{"num_hidden_layers": 14, "hidden_size": 160, "num_attention_heads": 5, "num_key_value_heads": 5, "head_dim": 32, "intermediate_size": 640, "vocab_size": 846, "hidden_act": "relu", "norm": "layernorm", "norm_place": "pre", "norm_eps": 1e-06, "positions": "learned", "qk_norm": false, "attn_scale": 0.177, "bias": "qkv", "tie_word_embeddings": true, "parallel_block": false, "init": "normal", "init_std_qkv": 0.0395, "init_std_o": 0.00747, "init_std_up": 0.0395, "init_std_down": 0.00747, "optimizer": "soap_variant", "learning_rate": 0.00589, "lr_mult_up": 0.961, "beta1": 0.95, "beta2": 0.95, "lr_head": 0.00712, "warmup_steps": 200, "schedule": "wsd", "decay_fraction": 0.466, "decay_shape": "linear", "final_lr_fraction": 0.0, "batch_tokens": 65536, "max_seq_len": 256, "doc_mask": true, "train_tokens": 254900000, "max_steps": 3890, "dataset": "wikipedia_en"}
Each number is 500 + 50 x the weight over its row's rms, rounded and kept within 0 to 999. Layers, rows and columns count from 0. Numbers have three digits each. The size before them is the row's rms in percent of the matrix's.

# down: layer 3 MLP down (transposed), 640x160, rms 0.226, rows 298-367, columns 120-159
# up: layer 3 MLP up, 640x160, rms 0.234, rows 299-368, columns 120-159
down298 096:414495542453523475479602515445479530510556433460516489567541475519495551421472464545531554467562477598474484508535442470
up299 103:416486503441502514509519492498503462383454461513427446473502540598409435575550593501457552494483527458494420598517477551
down299 110:454414544431486468498547472551485577489482429486553483545494435615603505541509539545442559467531488450365496495438520479
up300 090:518499466506490533506577544527595500481531590499508502532450425483475520541605412439505526570497467489503493466501430476
down300 101:487580529360555590459428589467495508480525520446549442560493518601450521488516511477563571430540502591432451512550505477
up301 103:522483501504572463511534456522441608534404420510476519456442538451398497438497508534486407482481475535524439549561461418
down301 100:560532405439547518447453461461467361414387482444519448491576565516549545504485449551503468509600432421499445567487555521
up302 096:480541579523528488545490590494485457536456479436456546511506573480521415478495499527489517457494486613556558493441490542
down302 101:417427515442531480518516514461474443473559470512517590536501487498474537547414531474478525464520475470540480448497425473
up303 095:491487571625523465457452437495497458471487490405484534499412416489501444433490531495514506557540480601474502535455516391
down303 100:434471454434603560480417498541566484465503478474511450567493466481614505545516530562505530472428536508481435397516487499
up304 103:488474564415521516433479480499414494552447549590518466516485503576537475532522413491529431452563502519614501488477498448
down304 107:406472504484494550447433535539545544570546490571526545415495464396516459607552503548475399590409494534477491428479466452
up305 094:525510464558489484457488477499497538482570532591422488430402489486494500506563384482465408528579488467540574566502546511
down305 104:548371591442575510530460630468454516506566499482522567602478583413462455545476520511557450484515617425454553516505531537
up306 093:536465447552517465437559489493506567447446509503420516509526469467553485520508485518494492559449552556457520475468614524
down306 089:348440477447492497498446613455538507611467506512504529513575483478430499517493502492468509524553528555569482513464356554
up307 090:510463498528444495480505462524505531468507499444421429491520537554469450418560499441467584472476503518519530476427614522
down307 096:523500530462523500538387615553479471496531447479514433618478501478492484543445471406507575478444598471519495475485494392
up308 103:511474555527617527417496472472480468510387537557513488511518473441459424520528579520453481479508494465537469534616507501
down308 092:487475392414568505574464487520453480548541499401499544521547540512437505508505448400607519474525479429473571440455508469
up309 134:502507562424410596440495534489469564408603441540441500486508565469548492574449506545463475485551619476532565508589477533
down309 126:491440573443486544557487527506561534440566486585520587448511592391512469542458479551515430490519544510522438483577459517
up310 105:522538453571484444539518485415498424464554534526487585511506566494438426518592502550455451529538452596497458494463496486
down310 113:579554494535465473616431479541610502456549482505426587448467482453451509526578527525461491442493409505553453514572434429
up311 094:468499528449523517462516505559501648512523556518478517480526470473561383458556513392373510538502458520390482601535450507
down311 098:504528514471531512579432476513526447506435486538507433506565544529542590461441426603518557514514545495604479462451536474
up312 109:439485452523596525507580495481469539530541554574429414539441539417534460437548483530412556471462439497487453548527473496
down312 102:473489586471526573557480523490483569469574456554471520383460486403498490509433503581464453461515511451534439587488474567
up313 109:491595507522580471477538550480542542445500471503513569451578512602454455522519454480544460516421452490532449467516523456
down313 106:549424542426500448498520466531458484488450438565570366474473571462501410550457485500512535532596579493493488467438499608
up314 105:484505591536539437438562469540541546472513561419564508451485470582520463452559544524521496488549439569511547611451577593
down314 096:464615496555460498407496460498520570528435544532542428583518514533436563519550573535524500397420569485477492471456504444
up315 104:507462573504436527590452440540392412464501455516618509490364443518499399443489520420475443446506528477485616480533466478
down315 096:490490403604477603494436523497374544495467529461657483570426577504505429532476482568477492462458489435477495385464558504
up316 099:476445524512457478424452471497530484502568485524492526527445523449466466449494570502568611497422495587536535519464561413
down316 096:529433483508570431505454476419534435502522478555539568547534460507576478483458478521525495582555515525513524487508473530
up317 092:502469541615478442613475420543531528492454505508469589420509467534536553495562484529547490544420388545486473517480525461
down317 101:541567528439510478420426608559485471415580441585567477511487522493470528510461418452401497462518512497509564490532465476
up318 101:566480472473440459508469516524562541434507539491511453494513475472621504582455435494568533468529486471560453466453518422
down318 100:545546410470540490528462489459398532537480453486414478538572533456494488449444423527491395493477497479468589520540497476
up319 097:525496497496473568526507431483491547474488469509580553573479527534510486513455489500383539520492438498468575549468490455
down319 090:429598443548489487511432498440561412558515482442432484524481570459460523443527478495460543509545435516480558464386526513
up320 106:536534465512522502568469463462576486525454409513482529481458495570423512503484482429483556483539518515467468559529477486
down320 107:531558497532503467450485577567497515565515425599451482591450490464527512568526434478458462484567470608564517574452446552
up321 098:446597496478496491447397520539576525484504480538465532498511580523421462475461516479444470547515525641509570460527586467
down321 094:455486486351558523422530412563424519550464569501528458517546499486603471470526432515470550414479469508454492457431532481
up322 099:537464505547511483550490427501531532458390416542512537428431466515488557432539481520631491450485574486541529496534490467
down322 101:453482490478453496552573418493451590564441509475571455478541530421532464403445411410508553572452500464544502475496544543
up323 104:530462502502539556422443564461490513455486434466481528564490494613446560424456525530502581556506546343554396517527556521
down323 100:577501454480501414470538495528503532522527491428475455505547518468501537454427444507522529521550446588455486479549410460
up324 102:427539522484514548542621455555461487413537424522541534522428596496487489531516537481535567521472509538444401524504555443
down324 100:471489635546510517475457511544549559568517509531558448565555434493608468520485521551615443472469608474564422371563395522
up325 104:561576509516484500546565489458514480490484572469543607511474562485533525474517498501447451434527526496612540404463493490
down325 107:510460502453456464504524571463507456580402521481503463569495528438515537492451441486525501481514549502518514437563475535
up326 105:438503481480401490504524504563444517534606448539564515449527526494546477557425584469388490479509462501482484561519493450
down326 109:523560608534540487467463538440488456416445492539475413490450490444585444532537590506598484552480537527567399494427497485
up327 099:447558469442502517534521485557514453550485507535485554475514494494403563499467438541461492423492517588528441521446535590
down327 094:540505495458396485505532557465477544542376520497457543498506519463521408437440449409478420499572566525579464547499434529
up328 104:565535527451366482493482382492583421540510527474521441543543443472511495501534498527492445521433541523536495548557532427
down328 107:405512488518562488465479535498577472453538431494518462450453605469506522488493521554478438490529522474571405442511574667
up329 097:444497523508412520484470466536514573445404509494604463528458402521498587557479414514549480571503517481483543478580519421
down329 092:551384501469498579497589496508432516535503525591424503501466524491492486401501428542494477477473436531465516497589438469
up330 092:515540489410562519440482501475507537566450455557448468484482527432568511447503456458473469505630578530510553497550418596
down330 103:390471552485568506519499513496529515582454597456495437510448477519586535544469540511524429517474540437584547498442505497
up331 112:509470622560500561507415497443464466518473522532609441535499618560463365564473490474508484545516502508463406544526461406
down331 108:539599469491504518537434438483494540492528464459521542602437477532474494508479492536479525456446552464464501407544582457
up332 092:448438507525463509450551592448504561557557506455406506474427487493524537483430484536600433511352459497475457445539423513
down332 095:550461499496466520504404535558399440445501514465577482504525543499448508568557461500433581485426411486412555456508513474
up333 097:534554480482485471466538423558516489531460565529448442521477491457460512441469487509495551454498421520467528527471471523
down333 110:509453566562482450422498524501541443503500499531532471501440526549529425551562471491472513415362557510459556485532419493
up334 115:459478513514549466517497519574467487430571567462460578439564459569440410466473464473562560425471561538501541513467482446
down334 105:548453499449511510491535471481501551510527469511474639556421366478429533555535509504445564544477563402527480527489515579
up335 105:451473398576562548454515424557448505544510525506478505471408463505508429443455502518440559494440454521509513482485337476
down335 105:476488498470436464499557426518484554530513493580467488432536467561513530511414345500558468479464482575476490559482602485
up336 093:583587652579535417542412456547438503494496495536519442477530473595466565571516486531474518498488541491495539486521466487
down336 093:497492467467541437528577505455510480501504544529469466573508435622540500520458519509587496552583537485522525385539424510
up337 098:442500503470527482552503566489540469441475608522512517536538428512398525550518568418465471501470386492523572485534488522
down337 095:527503492534523536513531368499527528541452406478573560494535569463559491474527514590561459526486543575491504510442574486
up338 108:526441416512463568456505545570527494520546483535548560481535539461495491397544522482422487480492532491524421427391595484
down338 094:385409518540563572539385503527569515510466496485553497545525516487486505499549426499489498492526551497465507550537489452
up339 075:511503502612573560548527420456405520566502522537441535538482458537574525475546510549518547456483504527491428606458567512
down339 072:563466419414512436598612538433463483451454511457533499525511465535566547455469508466433531497479526502506513551626523471
up340 103:421577503435479497471524463548510541586533440487618559402432506529434483495573475523468385495525548492485480475509468551
down340 106:485497547428471497548470625536448519582527495445490541559482513535516597461510429560502535563480456554542559555431562502
up341 097:465530556425428543561471411472572575537559415491493474441513537524433409488529481489485540561426574472475493514493565506
down341 111:471596513476463461472442498480498458504409507428544547496575504518496504554541491436561560515483503627627500535440527507
up342 105:467519513455449480456530567511577481508511526542494549483494495510468438498554600477450447546539486492520565518481441526
down342 097:468535533535506385522506436478482410434554438496562555472462457487482428499511514486483542474519473537507520573560534518
up343 095:390450521542403468469556482539475522498465551506532454465516528512566486486482543450548468510553502532453400412620493466
down343 088:502489507474493606525497481504550450482512499393450485510445493532454463372570501452463512478493473527463483452460543476
up344 105:538511489500573483385463467585542472552539454595460523553471554389489443550511549573480512550469494571560508453493496490
down344 113:480449431564491479501544441549498587418524516487570463429463505508540476497493562427525399582552472509509577413467496408
up345 099:533486618591464425557533552466560455481500443514475503428466377501484495491451487525633503529484544571545530454508556588
down345 097:514447464496416497521445469515345498508444494562473521443560423433581508544470514484456408546487447544481488520489553404
up346 105:517473418506508560524448517481575601466451505535517555477449505421486513484530486500481464483558537520576452454545478430
down346 097:403509479479574512488564516594527509469512431514418483573428490542525538481551478546591554580554475489410400471532566357
up347 108:430530452549447552489546536450598409517472566496502531495528527449518584562487480425431449581472596492498544629401509447
down347 098:577525523578509408486494410448516597486548487516524442579532514534458507492497455571532529414610516567470515476522483550
up348 097:484467553587471512502487526595504362484473477530548617528508556534468415480533479502493390505462490486498515520530502421
down348 098:543492458492494557437492541459535572494455473562544436504471548510554449496435549561460419535424555557417504471443484485
up349 095:447587494464482431481422520534430473580559489548509580467486490473529442584570498499451432494587477541486530548514532468
down349 097:569505509488456494539529604532570532471528543516459514486466503460432474514514507484401503498524408448439554492456586484
up350 099:486447497532569504506478492503566481488471443594474539481485457515465487465483450418549523450513368569577539560467583497
down350 092:517482506566491611490510533491498483426506491492536462530465436479530506549448496601555563544483499528452543594421436511
up351 104:519503597570510477394412551483531453479490539539491457495370498556444536547499485471472470568499495460538448533478484520
down351 103:526480472428508461504450546466532527525426601488455488531558424473494599526545567434509458545462487577527521596519473571
up352 101:513581559603551402437548504502549503473393539454477473518502436479532538489521446512498492404435527512469495496513462503
down352 098:524413545533484550585486496459526459479446439580556590507498556480502491537469541406396497476528559540462502505357533515
up353 097:412603481509467464457512469500521567515513477515480396491513484603473530626458523456498523583508464589456525574399509583
down353 096:586530448461544524453479452409563488535547516454537409379573541448442442438447510495465482472441586493472495522577440421
up354 096:507470479486585398499499528556425496565500628541510458554575580475455561543514483516484442501479466551538515606504580495
down354 094:531497569479488432491588482506435558507444558549505437582627557538474456569487442576582443522535452483498526566537500468
up355 088:522494581453450493514448570502443529440533483537393499485488553488416529554451525534431527567526610535418461460519533533
down355 091:498419534474468487500476496468480632493500496406529545518570501497431503481560531504489412507599469459559479535426546499
up356 097:461454498448482463452492563501598551432410575394508556514486444559497518471492482468463503503497414467572544535522457464
down356 092:494549494415456457472513546473502508455443500409527524562505459562455551524489472520458519541472490551486524439477499495
up357 099:529434515505505519503543478528524576389552501511470443489421451484477565523554538545450500425470557463467433495514683591
down357 100:453522462529527422497541401516514461567532561517579364440451510554562463516555515546523483512418419542559485504535475485
up358 093:451565511496558509422444503432460501518440467436413546526430462496452444461425480420496401535514585454465521448535529479
down358 084:558479497567454402419528485483522416548490533492478466484533556560408460498524512488443506506595454500615489553432510527
up359 100:469478472523403580433507510561494467450458395508499428580518410470510562486519406482500553502517560486475525582489463530
down359 103:534472411501551576505428424524443551487612538505443531524496501588612465477462520435471519451465527411498380510463486449
up360 114:428536477535574399486456548518455467414466557513524438479555477455527513533628534510476539562574526531561530440554501576
down360 115:596511467478477479430488442540489420492482495502495529383484466534486503536483497481553525525519501546563515538432604345
up361 114:522504500557648628473536413552525480470499462512525685511412456503445512472604513512546489446520428435528492581423542513
down361 110:487479471569474441528422624425465439516502507552491487506467517581522413524537436446461529562502495510549569464419485542
up362 105:533585515447559516506485469480516444498498514498483493530476535429453469513504512560448542460488429487505373460538477624
down362 105:512592494501494459476582566623460476493427509428491456464529579523536516516527432497450510534513460465456446500457481584
up363 098:449481475510428516497498559565554547479522433458609517514468465420437477513437413526534425584591480481509540670456566446
down363 108:424526472462392495513498548460524494457488503420567513572537519527520464517444537496534469479593405493463543467544413459
up364 106:458488550539526551507471418481452509512537408578501448447377541549438605510513600535445618412523418364515396523481579524
down364 105:511486450521509546518526513460448452543432470510463418529504387573386542472525468507510448462536558560551502447433457467
up365 099:542530530489602491592492586520480453434554523536443607431499498425466492513548446550503489533506519523556571635475506562
down365 098:491473516513496582501510527447475467671496544462592484465580427469389641537591499563530490443495488438362432499585470514
up366 096:455438508571515456455506557514480515455491511391449432599475491508546541483520522530412469562519492518448480446574496456
down366 090:465496574587461532516534497463458515483476439560526480538530505539432472567481573478453544507595472563550445428482571468
up367 098:539475513525512391611427489558503538490563501472570565557491469583394419579546492575417505551550410493526540533462430560
down367 106:567428467581496549508523437486547539452494481547478584529467436537391443522528556481490467458600454408468594413474479531
up368 126:434421571477514577494509458417469515498509528427432450524571527534463498490459461511458508560473479524448466519598546532